config.toml
num_hidden_layers = 12
hidden_size = 256
num_attention_heads = 8
num_key_value_heads = 4
head_dim = 32
intermediate_size = 1024
vocab_size = 4096
hidden_act = "swiglu"
norm = "rmsnorm"
norm_place = "pre"
norm_eps = 1e-06
positions = "rope"
rope_theta = 79500.0
rope_fraction = 1.0
qk_norm = true
attn_scale = 0.177
bias = "none"
tie_word_embeddings = false
parallel_block = false
init = "normal"
init_std_qkv = 0.0297
init_std_o = 0.0369
init_std_up = 0.0426
init_std_down = 0.0426
optimizer = "soap_variant"
learning_rate = 0.00827
weight_decay = 0.0
lr_head = 0.00363
warmup_steps = 88
schedule = "wsd"
decay_fraction = 1.0
decay_shape = "linear"
final_lr_fraction = 0.0
batch_tokens = 32768
max_seq_len = 1024
doc_mask = true
train_tokens = 210300000
max_steps = 6418
dataset = "wikipedia_en"
Each number is 50 + 15 x the weight over its row's rms, rounded and kept within 0 to 99. Layers, rows and columns count from 0. The size before them is the row's rms in percent of the matrix's.

# layer 7 MLP up, 1024x256, rms 0.0424, rows 221-292, columns 64-95
095:63 42 52 34 82 83 55 70 71 59 66 51 60 20 59 40 47 51 47 70 37 41 57 63 52 34 58 39 50 38 59 58
099:52 35 63 38 24 51 26 23 18 68 61 44 58 62 58 38 31 20 54 23 44 47 54 55 41 31 31 38 48 50 56 50
105:63 55 57 45 32 62 35 55 56 51 57 59 47 33 39 26 67 60 33 56 22 45 54 42 13 58 67 55 06 55 18 53
106:38 51 51 37 43 65 49 42 50 51 41 25 73 68 46 67 42 62 56 50 52 51 64 58 51 38 67 50 29 53 55 32
098:43 55 34 55 48 27 54 74 48 50 26 35 62 44 43 54 37 47 48 17 54 41 41 61 38 55 64 65 35 56 40 41
094:49 52 58 83 53 70 36 46 46 46 21 67 48 49 75 45 45 31 59 55 67 39 67 49 33 45 78 26 27 32 63 29
097:47 61 37 48 30 46 76 79 62 34 54 72 41 31 30 55 68 46 45 56 54 29 44 39 20 71 57 27 67 92 52 35
092:52 43 77 61 33 48 80 62 75 50 28 36 08 58 50 60 47 36 66 73 36 33 32 59 17 30 25 74 44 41 79 52
103:42 29 57 49 51 54 58 78 45 54 46 64 00 32 44 67 79 43 46 64 52 52 34 61 37 41 50 65 76 59 45 60
094:65 63 72 52 49 86 76 44 27 56 46 64 66 44 76 38 79 49 55 48 43 28 69 59 40 42 51 56 52 43 61 68
098:46 59 54 45 57 48 55 57 49 70 43 43 53 59 63 76 61 31 51 39 72 35 44 52 56 44 52 28 50 52 21 57
100:55 20 48 37 59 37 34 42 18 60 28 29 30 49 57 30 72 67 54 56 71 64 72 55 27 68 58 33 47 69 55 31
091:34 57 49 59 31 62 38 53 49 53 56 44 53 57 37 46 47 70 60 58 44 68 32 38 50 71 64 72 47 71 27 72
116:42 52 22 55 53 90 53 56 49 55 32 56 69 40 42 61 51 36 55 31 43 44 34 49 59 57 28 47 39 51 38 78
102:51 16 42 49 15 59 41 63 45 61 62 29 53 58 53 33 48 59 68 40 35 51 39 52 27 44 40 23 69 60 28 52
108:35 52 77 50 57 43 26 48 40 57 71 61 62 46 39 34 60 35 37 32 41 43 43 21 47 20 84 47 44 61 57 64
099:34 44 29 59 42 55 37 61 40 67 74 34 79 42 76 62 41 41 47 59 52 59 32 56 68 39 39 62 68 66 63 53
094:61 59 58 55 39 51 50 64 45 30 58 54 28 19 53 40 54 37 79 65 59 65 26 54 63 18 35 53 50 78 53 50
104:26 45 38 45 83 58 28 63 43 46 28 52 35 42 40 59 57 48 12 46 44 52 57 34 35 59 66 64 68 64 63 48
105:92 51 43 70 73 56 43 61 35 28 56 74 37 55 64 71 37 48 70 31 22 55 49 78 55 52 55 61 54 63 36 67
096:48 36 49 35 50 77 52 36 36 47 56 81 58 63 83 58 21 60 40 69 42 39 66 41 66 66 29 53 56 45 54 51
106:65 50 45 52 47 48 67 55 52 35 47 54 47 82 64 52 50 32 60 36 64 59 52 59 25 55 50 57 43 60 62 43
096:38 47 76 62 39 72 36 43 35 46 55 61 53 43 64 44 60 56 58 48 36 59 35 20 70 24 36 31 74 61 59 77
095:59 35 47 31 41 45 43 51 45 44 59 52 41 37 69 47 53 99 61 57 32 79 41 53 38 48 54 78 35 32 35 62
101:68 35 48 36 43 34 45 28 54 36 42 32 59 62 51 55 61 60 23 56 81 37 47 88 67 54 67 33 61 70 73 37
088:50 54 59 56 51 38 35 55 54 49 52 75 50 47 40 59 43 66 37 38 59 51 56 48 56 14 61 52 59 32 80 55
101:64 66 53 49 82 43 65 36 72 68 36 59 53 57 61 62 29 35 37 42 57 67 37 67 69 37 43 41 47 31 51 72
103:43 40 58 51 35 50 42 68 73 53 61 41 26 41 22 69 47 54 59 65 79 39 30 70 47 66 77 27 56 59 36 67
092:58 46 00 49 45 42 31 49 25 68 39 50 27 44 65 44 38 43 38 60 45 64 68 39 68 40 43 36 69 65 61 39
091:69 37 45 40 50 27 64 64 63 49 34 31 68 72 42 61 28 57 43 62 34 38 40 63 44 53 81 57 45 50 62 43
103:62 66 78 62 30 64 52 12 68 73 12 48 49 28 31 39 62 60 57 43 29 42 57 28 80 65 28 41 45 31 38 51
100:38 55 60 02 30 55 56 31 70 46 59 48 35 50 28 72 55 40 34 68 56 35 23 65 57 36 33 72 65 46 58 37
094:61 52 56 41 41 42 38 37 20 23 51 44 54 56 58 47 24 58 22 52 64 51 43 69 46 44 45 56 61 71 25 57
087:42 45 38 43 66 64 49 50 75 44 26 82 17 43 53 50 59 59 36 49 33 42 62 46 63 48 66 57 73 36 27 62
097:51 45 54 62 51 32 41 51 75 50 49 48 80 57 48 32 66 65 26 48 47 50 28 61 47 33 59 57 32 43 80 38
098:28 43 52 85 50 45 57 52 43 61 59 88 17 55 49 53 65 53 49 44 39 42 52 41 54 68 50 34 69 59 61 53
092:64 50 69 42 55 69 47 33 55 54 43 48 49 46 64 71 60 60 36 60 86 38 75 77 84 46 86 51 48 35 39 38
101:32 56 43 21 87 58 43 55 37 63 59 40 45 58 36 60 62 78 48 65 42 52 44 56 54 40 43 35 55 38 26 58
105:66 49 67 46 56 34 68 58 60 74 43 44 31 44 53 64 48 35 47 78 36 42 59 54 52 53 55 61 79 36 70 55
116:30 55 93 30 42 33 44 47 62 68 77 39 64 60 30 59 57 53 62 46 41 79 37 42 69 66 46 40 48 54 33 47
103:07 33 61 63 35 62 44 08 31 44 41 20 49 69 45 45 43 44 29 57 35 61 50 66 56 50 30 61 46 56 51 57
100:33 06 53 55 59 27 24 56 53 34 52 55 49 47 69 69 40 53 14 56 60 65 36 64 67 56 38 35 32 59 77 41
108:35 62 64 72 30 56 70 61 43 31 43 56 53 63 60 56 29 22 44 51 52 39 28 32 72 65 48 52 49 64 45 55
090:26 30 27 64 50 51 41 64 50 88 55 56 61 39 62 52 37 55 34 76 55 68 41 75 62 42 36 31 36 46 58 69
107:51 69 72 50 43 37 41 21 40 49 50 30 54 34 53 23 43 72 78 26 47 60 85 34 53 49 55 28 38 39 46 40
104:57 29 71 53 26 62 37 61 61 32 72 45 61 63 46 54 53 52 58 27 60 23 65 59 24 46 39 48 48 85 67 57
097:57 79 51 59 50 33 67 58 74 46 63 64 56 22 13 69 42 62 85 51 29 48 30 27 60 55 33 38 43 80 40 38
096:36 38 50 51 40 64 31 36 21 51 47 71 33 88 42 39 55 69 46 67 18 54 56 37 71 57 35 55 38 65 34 69
091:69 43 52 60 66 40 48 70 51 49 50 45 08 69 29 58 44 51 91 29 35 41 52 61 42 38 30 84 48 64 61 46
105:54 51 51 30 39 54 23 56 49 30 34 69 43 15 50 69 41 46 75 80 45 54 19 76 53 34 47 54 60 55 40 51
116:58 52 27 38 49 33 57 59 42 57 67 34 53 85 43 22 45 37 24 43 20 40 30 44 29 37 50 48 52 69 42 34
105:69 69 51 56 57 65 70 28 68 63 47 42 38 64 61 59 35 72 68 32 44 61 50 45 58 56 70 29 34 61 66 45
106:52 47 44 54 66 31 26 52 73 68 34 57 58 77 27 55 55 46 28 38 45 35 35 73 34 30 37 64 68 52 38 65
104:54 21 90 57 22 33 67 36 60 30 60 31 32 68 41 44 68 43 36 61 34 52 48 50 26 62 75 77 60 41 83 46
095:42 45 41 36 59 48 50 44 43 33 59 34 34 30 59 77 45 41 46 63 61 42 51 59 50 65 50 43 61 77 52 60
104:43 70 51 32 41 46 57 53 33 64 29 22 41 44 41 19 74 60 36 17 39 71 31 57 59 62 52 69 67 49 54 40
107:59 77 39 60 46 37 54 37 51 49 44 45 50 39 67 49 45 30 64 71 57 45 42 49 32 42 71 60 38 70 60 19
088:62 30 03 29 27 46 49 42 37 41 65 56 45 75 53 43 69 39 40 41 56 67 37 40 65 54 47 51 24 69 45 35
103:47 56 32 24 37 45 63 43 46 57 70 78 51 30 27 24 56 49 53 57 62 67 59 56 52 30 39 56 51 48 55 59
107:56 45 72 58 31 16 53 36 62 88 53 40 45 74 48 75 50 40 23 80 50 59 50 42 29 26 39 65 50 51 48 37
108:86 48 49 53 61 43 43 61 67 34 36 45 47 42 53 41 29 61 57 57 44 35 29 54 38 56 26 59 34 25 39 76
099:63 77 39 47 48 33 46 26 39 58 34 87 34 24 30 63 49 52 63 39 43 52 37 47 42 44 76 45 61 49 37 41
098:25 51 38 45 34 36 64 63 38 62 56 20 50 68 32 46 54 57 33 22 41 34 58 32 39 55 49 55 62 52 47 40
093:34 58 59 28 72 52 34 68 28 52 51 32 52 40 23 36 50 40 51 61 45 63 41 56 40 66 34 28 62 51 63 43
106:72 41 62 48 42 54 43 36 50 47 52 26 71 50 48 37 48 37 79 40 69 70 41 57 58 52 42 12 30 76 46 41
101:34 30 73 50 26 63 66 67 35 49 70 49 47 44 62 61 58 59 53 44 28 57 42 22 78 41 67 42 55 51 52 70
096:70 25 25 42 13 66 46 58 41 74 55 47 51 51 59 38 56 59 20 44 24 59 77 48 30 10 67 16 60 55 60 43
104:33 35 49 50 24 39 57 74 61 44 66 33 55 56 39 59 51 59 61 71 35 66 81 61 26 52 89 47 43 49 76 56
110:45 38 50 73 44 34 79 26 52 33 51 54 59 49 58 39 39 18 53 58 43 36 58 38 28 53 23 33 47 33 66 16
098:29 63 47 27 57 33 64 69 38 77 74 56 53 57 63 48 53 65 72 74 65 59 75 46 71 69 44 46 41 63 67 76
099:59 41 63 61 70 59 43 53 61 20 21 49 53 65 36 59 69 66 29 24 36 35 50 55 40 41 30 28 62 64 99 50
098:63 39 78 51 48 59 64 58 56 90 45 65 40 06 49 38 44 59 85 40 47 69 44 32 37 57 54 65 55 20 66 47
# layer 7 MLP down (transposed), 1024x256, rms 0.0427, rows 221-291, columns 64-95
097:38 71 15 70 52 55 58 46 46 45 49 38 57 40 50 50 69 61 41 37 58 66 52 62 48 44 34 54 27 37 58 49
097:33 62 57 76 60 68 46 60 69 29 48 53 43 52 33 53 51 37 53 61 51 47 65 46 41 28 69 54 38 62 57 22
104:42 39 31 28 51 68 58 52 45 31 39 42 28 49 40 85 65 52 51 43 64 50 14 44 65 49 53 44 35 77 47 10
106:85 66 73 44 39 62 47 62 26 44 49 42 30 47 77 46 33 67 35 27 44 42 41 33 50 59 46 37 39 40 44 37
097:60 42 31 74 58 47 56 44 38 26 25 56 54 51 80 58 59 53 52 64 30 41 42 44 52 54 39 56 32 47 67 65
098:46 45 83 42 26 80 27 62 65 44 62 39 34 46 52 53 61 69 23 47 71 46 29 48 35 57 79 45 15 48 60 61
093:78 31 63 51 54 34 69 41 74 34 56 38 43 59 36 44 58 26 53 49 58 47 63 36 55 24 52 38 41 28 55 63
096:22 32 57 32 53 76 57 57 50 25 60 36 52 48 61 59 41 49 74 30 80 50 69 54 52 62 43 36 61 38 69 59
098:64 26 19 37 43 59 35 40 71 38 47 51 64 44 22 52 61 44 35 45 64 33 65 38 50 49 31 45 27 45 50 76
097:71 64 62 50 36 51 40 43 41 38 54 41 45 36 60 63 28 67 42 42 45 36 24 49 45 70 46 59 44 76 43 50
098:78 50 45 44 53 50 62 62 03 50 66 53 75 60 57 76 45 47 33 57 73 40 36 65 50 54 36 37 59 46 36 50
097:56 58 77 65 36 17 61 61 53 78 39 65 52 40 18 60 43 45 56 45 40 61 45 45 43 44 50 43 78 46 55 44
095:51 33 45 37 26 48 45 30 36 52 64 38 34 52 64 40 74 35 27 54 59 59 49 37 28 40 41 68 84 42 60 71
112:39 55 38 55 65 87 52 43 56 40 17 45 59 33 78 52 70 80 43 56 28 43 46 41 56 59 64 35 57 62 31 60
097:67 56 76 50 44 68 64 65 55 26 28 32 39 87 58 39 23 83 58 45 56 26 62 47 68 53 70 50 27 54 70 53
107:43 66 40 75 79 66 40 51 43 29 74 59 89 49 48 74 62 46 31 48 57 76 44 45 83 29 57 43 42 66 47 46
102:23 79 68 37 52 49 50 28 43 65 63 44 40 37 38 51 57 24 54 34 51 55 42 56 71 43 35 47 23 51 71 32
094:39 30 62 29 52 36 58 45 65 56 48 45 57 42 34 70 50 63 57 36 57 46 73 60 31 52 49 63 40 40 60 51
104:32 31 81 60 65 46 61 49 34 38 54 50 76 30 27 56 53 42 46 71 38 30 47 48 74 65 51 66 55 31 48 39
101:47 43 48 58 51 52 47 64 25 38 43 61 69 43 59 16 40 58 21 56 50 53 39 58 37 46 65 37 73 41 51 64
097:64 40 21 49 46 48 39 75 59 59 38 50 10 24 50 50 84 36 20 52 52 46 42 70 66 64 39 22 30 20 40 72
109:46 48 57 71 23 28 30 51 48 39 30 43 64 49 17 66 81 36 54 75 66 48 51 53 36 56 44 47 63 37 51 53
093:48 57 35 76 63 39 48 48 36 68 74 27 53 36 36 29 63 44 35 79 82 17 64 36 38 63 41 46 75 79 29 09
103:51 47 53 40 47 66 38 77 51 53 50 60 35 42 48 59 56 49 20 47 46 51 29 63 44 89 62 49 43 62 72 32
099:58 03 44 17 69 60 58 51 46 60 58 47 47 63 65 70 71 42 62 35 45 46 33 48 44 52 46 60 61 69 50 47
095:27 31 34 60 52 56 40 39 59 29 90 63 42 64 35 48 78 45 38 33 58 46 45 69 51 74 65 25 40 67 37 45
100:16 49 55 42 58 56 56 39 62 31 64 67 47 40 29 46 30 47 51 63 48 50 47 57 60 45 40 52 52 56 63 27
098:39 36 18 58 60 59 31 46 80 68 45 60 48 62 67 93 71 45 49 19 50 43 60 49 40 63 43 82 40 54 61 40
101:36 69 29 46 58 53 19 25 22 55 34 65 31 30 43 40 39 47 20 64 27 46 74 72 76 36 45 46 48 39 61 32
093:32 53 52 50 40 32 49 51 47 47 45 65 41 67 47 32 75 48 43 41 56 45 54 58 48 48 32 32 53 47 66 63
097:66 38 29 49 53 57 65 55 78 51 47 61 51 54 58 68 51 37 58 56 07 53 64 64 56 40 53 54 65 61 61 27
104:73 47 38 35 56 37 28 39 41 50 63 57 60 65 35 65 47 51 28 55 88 45 27 62 52 63 49 48 58 61 40 57
099:26 65 48 59 57 08 47 61 44 58 75 60 48 48 42 47 37 35 76 40 17 73 00 49 58 69 66 38 30 50 68 52
099:49 54 25 59 33 22 52 51 59 63 57 33 12 98 78 36 22 45 48 50 54 33 57 32 65 44 34 22 73 39 61 57
100:10 40 48 38 83 56 44 52 49 49 68 64 37 66 71 34 65 50 69 33 43 72 66 49 52 27 38 63 45 47 47 54
100:63 49 75 66 30 41 42 63 30 53 45 50 70 76 68 31 35 35 70 67 73 19 37 42 58 66 51 41 52 36 50 40
095:70 62 22 49 41 26 65 18 55 61 58 55 41 55 47 46 48 37 53 19 57 71 27 21 51 68 46 53 61 65 38 53
103:49 78 62 53 79 62 59 39 53 61 62 47 41 56 40 53 61 25 51 89 38 46 87 75 30 60 21 53 49 57 61 45
107:40 31 37 57 57 41 44 62 38 67 73 45 38 59 54 32 49 20 59 55 34 75 64 54 75 47 39 39 75 25 54 64
115:35 40 71 43 47 32 69 44 48 83 51 05 72 51 57 67 18 46 49 45 54 74 44 53 41 25 47 57 50 77 55 28
105:80 34 34 49 56 89 38 26 58 40 52 25 65 46 57 54 56 49 63 54 40 63 65 55 54 43 27 66 45 58 64 47
103:51 18 81 52 46 31 48 31 29 69 37 52 51 25 72 63 26 47 37 43 72 59 49 68 60 63 70 49 59 43 66 07
104:64 37 57 37 45 38 61 40 42 38 51 54 32 36 90 74 47 23 57 37 28 53 19 36 67 64 39 74 59 57 54 80
098:19 44 42 87 50 41 53 65 52 48 43 54 76 49 57 77 26 45 37 51 68 34 78 48 60 10 38 51 51 73 68 34
107:38 37 29 26 38 69 71 66 51 55 92 72 73 51 62 57 68 43 36 43 29 59 34 46 39 89 58 68 43 60 68 56
105:44 54 73 58 61 49 75 42 56 53 31 39 41 55 47 40 30 61 19 23 51 43 46 69 51 43 21 34 52 52 69 44
097:55 35 73 32 77 54 59 45 37 58 67 60 40 48 67 42 63 43 55 57 74 48 51 79 51 64 61 58 37 52 49 47
099:53 47 46 40 58 38 91 64 56 49 45 48 69 60 86 58 46 36 34 33 51 59 76 51 40 70 39 41 38 63 29 79
098:57 52 44 47 57 55 46 51 44 55 76 52 47 51 51 57 71 58 34 57 41 69 40 26 47 48 71 50 74 33 40 46
106:42 59 43 47 33 52 37 63 35 37 51 58 63 26 48 68 44 43 35 77 30 62 25 70 58 44 58 61 82 47 46 67
099:52 63 50 46 47 59 38 52 55 41 33 69 76 36 62 93 46 59 48 61 53 79 38 46 64 24 43 57 75 54 35 43
100:39 49 07 58 65 58 19 39 59 60 64 40 79 60 65 52 57 39 50 38 56 68 64 49 61 40 27 85 26 63 30 54
096:73 52 44 58 54 64 65 52 66 29 69 62 17 22 28 58 89 35 26 50 47 46 56 57 63 72 88 61 74 27 65 34
096:18 64 48 54 45 63 43 47 63 48 58 40 50 51 34 31 39 65 28 37 57 24 18 55 43 55 35 40 35 37 57 54
098:45 18 35 63 34 26 70 32 61 57 51 56 57 51 61 40 51 34 67 61 62 75 23 33 36 43 46 67 59 67 36 50
103:71 67 39 47 57 47 72 42 32 61 52 46 35 50 45 70 37 51 95 50 57 41 59 38 53 50 56 48 64 47 62 50
103:49 63 09 44 31 40 55 69 50 83 64 51 38 20 53 36 53 57 67 39 65 46 71 42 46 51 54 61 54 58 49 76
093:63 36 53 60 74 59 10 68 33 46 63 55 45 13 62 44 40 81 38 53 52 35 56 53 64 64 53 58 56 38 54 49
104:43 40 37 48 46 26 46 77 51 41 46 38 57 54 41 76 68 61 68 79 47 54 29 58 50 26 63 68 45 80 53 55
104:73 33 63 64 39 54 57 55 47 42 43 49 49 73 30 81 68 66 38 59 52 57 49 37 27 24 26 46 47 50 74 42
105:54 50 34 67 61 44 66 45 66 44 19 46 49 68 45 47 32 72 66 76 48 62 61 47 55 37 53 51 56 39 52 74
099:36 76 39 71 48 75 41 28 65 47 60 62 43 45 55 55 60 63 75 49 48 67 42 62 25 40 40 59 79 47 53 17
103:44 71 46 44 36 83 61 41 07 68 61 70 73 51 06 41 52 37 40 74 47 47 58 75 69 36 59 63 76 49 33 47
100:36 64 70 36 31 46 76 68 41 66 27 55 43 72 38 56 54 47 42 61 62 55 18 36 70 69 42 79 42 12 60 58
109:60 69 56 41 49 57 33 48 33 35 57 62 51 39 38 36 37 58 35 55 40 79 54 48 60 57 42 22 43 55 72 28
103:80 71 26 29 61 59 36 61 63 26 48 58 72 39 54 53 70 61 44 21 41 42 28 43 50 47 63 60 63 53 42 42
097:42 64 19 48 34 58 74 52 29 41 71 52 55 42 45 61 55 48 42 54 60 40 48 76 50 43 32 32 35 45 20 60
104:50 25 14 54 53 29 81 60 78 39 31 38 49 65 44 42 70 33 30 40 32 33 78 29 50 30 51 72 35 81 48 52
097:49 47 32 66 54 59 32 54 35 26 56 51 48 26 37 42 17 54 75 42 57 51 41 61 81 47 66 47 86 69 57 44
100:95 49 47 39 68 59 61 44 44 35 57 56 72 81 46 59 55 35 51 42 23 68 58 45 55 76 64 67 33 58 31 55
100:73 41 81 62 45 67 33 85 49 44 52 58 48 34 66 68 54 48 53 38 44 13 51 48 77 48 26 73 27 53 69 32
# layer 7 MLP gate, 1024x256, rms 0.0428, rows 222-292, columns 64-95
099:55 48 56 74 41 33 55 62 61 26 38 73 48 42 52 48 37 29 71 53 35 67 52 60 47 50 63 39 49 83 54 36
107:65 67 67 60 49 69 50 59 59 40 53 59 52 32 56 56 55 61 47 98 35 60 59 45 21 48 57 43 34 50 61 49
118:38 44 28 48 45 46 64 47 85 54 58 80 16 58 51 35 44 54 45 48 51 45 55 68 52 37 45 55 54 58 51 48
101:65 18 35 73 48 75 70 49 29 65 57 65 37 56 75 56 55 64 51 41 43 50 49 34 48 50 53 58 51 42 55 47
095:05 53 40 44 37 68 41 67 75 45 44 50 75 27 40 45 44 35 35 81 29 39 38 64 69 48 43 51 46 45 25 70
094:40 60 50 59 63 47 41 45 49 35 49 56 57 17 43 41 55 73 04 64 33 36 50 51 37 37 53 38 64 41 49 27
093:47 49 45 44 82 56 42 42 35 42 46 53 88 43 37 75 41 19 54 21 84 59 81 46 33 36 74 38 65 31 52 49
097:39 65 48 54 45 47 04 58 63 50 42 57 66 89 45 36 37 40 30 52 66 36 41 39 45 74 30 58 67 43 43 80
097:40 55 65 79 72 49 80 29 30 62 56 59 62 57 47 62 49 68 63 71 57 46 68 49 49 35 41 58 41 39 59 44
096:13 19 48 30 08 63 28 60 66 73 53 25 34 24 47 42 75 47 74 21 48 47 69 62 47 41 36 51 61 49 66 48
099:53 25 49 58 45 42 60 42 56 42 50 64 61 45 76 33 63 18 44 75 55 71 49 58 49 35 49 51 56 54 37 61
099:74 62 42 62 47 42 38 37 59 52 52 54 47 52 44 59 22 64 66 46 41 69 41 57 77 45 76 65 47 63 58 49
114:57 57 34 55 36 56 24 57 69 54 45 66 72 77 39 83 36 64 61 35 70 48 60 48 63 24 51 14 32 50 34 52
107:60 34 48 72 37 27 51 39 67 49 39 48 46 41 44 79 59 54 50 48 52 45 34 58 53 73 21 72 58 56 47 48
098:38 49 59 50 51 25 53 28 49 74 38 50 27 56 52 48 50 36 08 32 32 77 56 26 42 40 56 71 48 68 42 58
096:64 54 74 23 55 57 32 24 67 52 45 40 40 38 50 61 26 47 73 76 57 54 62 68 81 76 42 38 59 51 25 57
095:78 66 49 60 62 78 50 60 31 32 33 55 38 34 58 72 62 30 54 66 58 26 41 48 64 53 56 64 41 74 53 53
101:63 76 31 46 36 15 50 33 63 64 66 31 69 76 47 21 42 43 55 33 51 31 79 40 68 30 73 60 33 48 42 41
107:65 67 38 45 62 49 70 46 63 72 71 25 55 40 34 40 34 07 38 57 67 65 45 47 52 59 51 85 61 76 65 33
098:39 57 36 25 46 49 47 33 45 78 44 51 56 30 53 67 66 31 21 58 57 69 47 46 37 57 62 56 16 56 51 39
103:71 72 73 39 50 35 56 61 67 58 56 46 46 36 37 68 60 48 50 65 51 66 48 73 62 61 76 35 63 39 31 59
094:55 53 42 50 37 29 37 50 52 40 85 32 39 33 51 49 37 54 47 46 95 63 48 57 80 53 71 54 52 48 30 45
095:49 70 61 34 53 47 26 54 74 43 48 76 14 72 66 46 58 31 52 47 48 22 63 53 86 57 58 70 40 42 75 75
093:31 79 21 39 59 77 67 29 47 44 66 78 53 47 38 74 61 51 76 43 26 70 50 42 45 36 38 43 45 17 39 66
097:28 56 34 47 63 30 27 44 53 44 47 66 56 66 37 45 55 53 34 40 53 51 53 53 29 56 65 32 60 25 59 40
097:21 48 45 54 56 38 57 52 53 63 52 38 40 23 52 69 50 61 66 81 58 75 47 38 21 41 44 54 39 42 49 53
099:29 87 54 48 73 67 45 54 19 51 41 13 58 38 36 61 38 54 59 38 53 56 52 60 55 35 69 49 38 38 52 55
090:19 72 35 77 40 44 08 44 73 34 51 39 53 74 44 69 78 27 77 51 70 48 44 38 30 62 29 54 50 55 66 81
098:56 46 42 57 66 35 66 57 65 50 67 54 45 53 56 69 67 37 37 73 61 47 52 48 56 26 76 49 48 26 50 23
105:13 47 48 45 35 41 41 55 47 24 48 50 19 50 69 50 61 46 67 26 54 44 35 51 48 40 53 10 54 52 45 59
098:58 46 46 43 52 70 80 55 54 49 70 46 31 21 35 35 32 64 71 60 29 80 42 44 51 45 14 65 72 50 35 25
098:52 43 58 73 65 75 50 49 42 40 36 42 39 48 63 50 73 26 68 56 42 39 55 62 41 32 73 31 64 30 13 42
092:26 39 45 35 79 53 49 61 63 42 44 57 75 48 29 45 34 43 66 59 55 61 61 44 60 25 42 41 22 11 49 27
103:40 49 62 54 44 69 54 63 69 47 62 25 34 22 50 30 26 50 63 54 72 42 67 19 49 36 51 54 59 55 16 47
097:65 60 15 50 41 47 60 42 56 41 57 57 50 06 34 63 51 52 28 55 53 47 52 79 33 37 44 58 56 67 68 39
093:86 55 81 57 64 63 77 47 51 57 48 33 27 43 70 69 41 43 58 53 52 42 72 79 56 61 51 55 70 65 56 44
094:66 57 60 44 54 52 29 37 37 53 55 19 36 57 44 72 45 35 70 71 22 39 45 72 29 35 31 15 39 37 00 63
104:32 63 48 39 73 56 41 28 50 53 65 41 45 33 55 55 60 23 44 55 57 59 52 39 46 56 69 58 35 30 56 54
104:21 30 28 79 32 29 46 49 48 75 31 35 61 80 57 38 36 52 46 58 57 68 60 53 57 34 60 57 44 60 64 30
107:60 47 01 77 44 59 42 78 51 58 53 50 67 50 64 44 34 55 65 73 58 46 60 80 49 68 55 74 60 76 40 72
091:55 42 25 20 46 32 31 79 28 53 65 62 44 55 56 46 45 13 57 48 43 54 36 56 43 50 58 68 36 74 48 45
099:30 56 42 34 64 65 57 47 61 78 64 55 36 30 37 50 57 50 51 84 52 28 41 57 68 35 53 69 61 36 34 44
091:46 25 41 42 48 25 37 50 47 44 57 44 48 61 16 63 44 73 54 43 29 46 38 36 55 36 68 27 65 56 45 62
115:47 32 39 41 41 54 53 54 19 57 70 55 51 33 26 53 76 36 45 34 35 55 47 44 39 58 55 65 15 65 50 45
113:59 41 47 52 44 32 31 47 31 57 54 46 30 40 26 74 50 55 59 56 85 56 44 32 59 32 68 27 38 55 37 52
097:51 21 50 32 98 47 46 28 44 58 50 50 52 18 44 48 71 30 79 45 50 21 37 39 44 50 87 55 47 41 62 41
102:36 47 50 61 43 51 48 24 37 55 21 59 44 29 69 54 61 31 47 72 59 59 62 68 51 67 27 63 59 71 43 48
089:48 61 48 31 39 28 66 41 57 72 40 51 39 47 76 38 40 64 70 47 58 33 67 50 53 43 71 40 40 76 62 83
084:70 49 51 31 59 35 45 27 68 57 48 68 32 25 52 63 14 56 70 53 50 64 53 24 56 55 58 54 68 40 52 53
124:37 41 76 52 67 48 34 86 37 38 32 60 37 47 34 65 35 77 65 64 10 60 49 44 67 53 39 33 68 63 36 37
100:48 56 45 54 50 41 54 44 53 52 58 46 53 35 75 52 63 45 33 62 41 16 48 57 55 63 89 86 48 36 49 49
106:44 68 30 62 78 40 61 43 64 27 51 51 18 48 39 59 49 44 57 59 47 69 87 77 63 28 61 47 43 68 43 47
111:64 31 25 52 67 45 51 24 60 47 57 28 77 27 49 33 76 47 41 71 53 74 59 22 40 49 12 44 52 37 78 42
101:53 52 26 45 43 49 50 70 27 16 72 47 33 54 65 69 71 52 33 56 67 39 68 60 50 54 57 45 42 55 56 46
108:50 65 28 41 70 58 51 27 64 50 41 46 45 45 48 67 62 38 57 52 43 30 58 69 48 50 41 44 51 55 20 44
102:33 60 59 67 48 38 62 58 63 52 28 48 67 39 85 79 52 29 28 79 49 32 43 58 51 32 61 65 21 86 65 42
088:41 52 56 29 45 52 83 52 52 74 26 66 52 71 36 65 28 53 23 69 64 50 45 35 48 52 57 74 69 54 38 50
105:39 59 65 44 42 69 62 55 41 53 30 40 54 74 37 48 51 58 63 53 30 79 40 50 55 55 63 48 63 32 57 74
094:60 39 29 62 44 47 55 34 51 58 80 49 44 68 49 41 42 51 12 62 44 62 48 37 44 29 44 74 45 35 41 47
101:20 43 28 66 02 41 62 53 75 90 46 23 90 34 68 63 63 58 71 57 40 59 51 51 83 38 57 55 49 58 39 40
101:71 42 42 53 47 35 63 57 40 48 61 67 59 64 56 43 58 21 44 39 47 65 51 47 39 44 57 57 42 37 31 39
100:40 45 39 50 13 23 39 85 58 74 42 40 27 57 54 45 08 24 63 37 44 57 26 54 35 61 29 83 52 34 39 57
095:38 38 51 48 41 43 82 42 54 32 43 54 40 49 58 54 66 51 78 45 33 31 34 65 58 70 25 62 28 85 37 53
104:31 47 33 31 33 61 48 59 65 33 71 62 86 61 44 33 41 68 48 26 27 42 43 11 43 61 45 40 64 45 81 49
100:31 48 52 69 47 42 53 34 33 45 25 62 36 69 75 30 49 48 63 66 46 53 53 36 61 36 50 26 44 47 64 37
094:33 42 52 47 42 39 51 56 45 24 63 51 70 73 50 65 77 46 48 68 67 61 25 49 75 53 53 48 52 63 43 66
103:59 73 39 48 28 62 48 22 60 51 51 46 48 45 50 21 88 24 27 42 45 52 74 39 61 46 63 49 35 47 38 43
108:32 48 49 76 50 75 33 43 70 76 62 48 46 59 60 64 71 57 45 60 73 73 41 44 48 51 48 44 59 26 55 58
098:62 44 69 52 29 54 36 15 84 58 48 48 54 56 63 53 38 47 38 39 24 47 47 51 51 26 47 79 51 38 54 29
101:77 37 42 49 43 55 74 54 72 50 72 65 34 66 47 58 53 65 50 63 31 68 54 48 29 46 62 35 34 44 51 44
106:55 41 67 35 42 32 59 66 56 55 30 39 69 43 31 56 65 31 79 45 38 78 38 33 51 49 33 79 46 19 65 44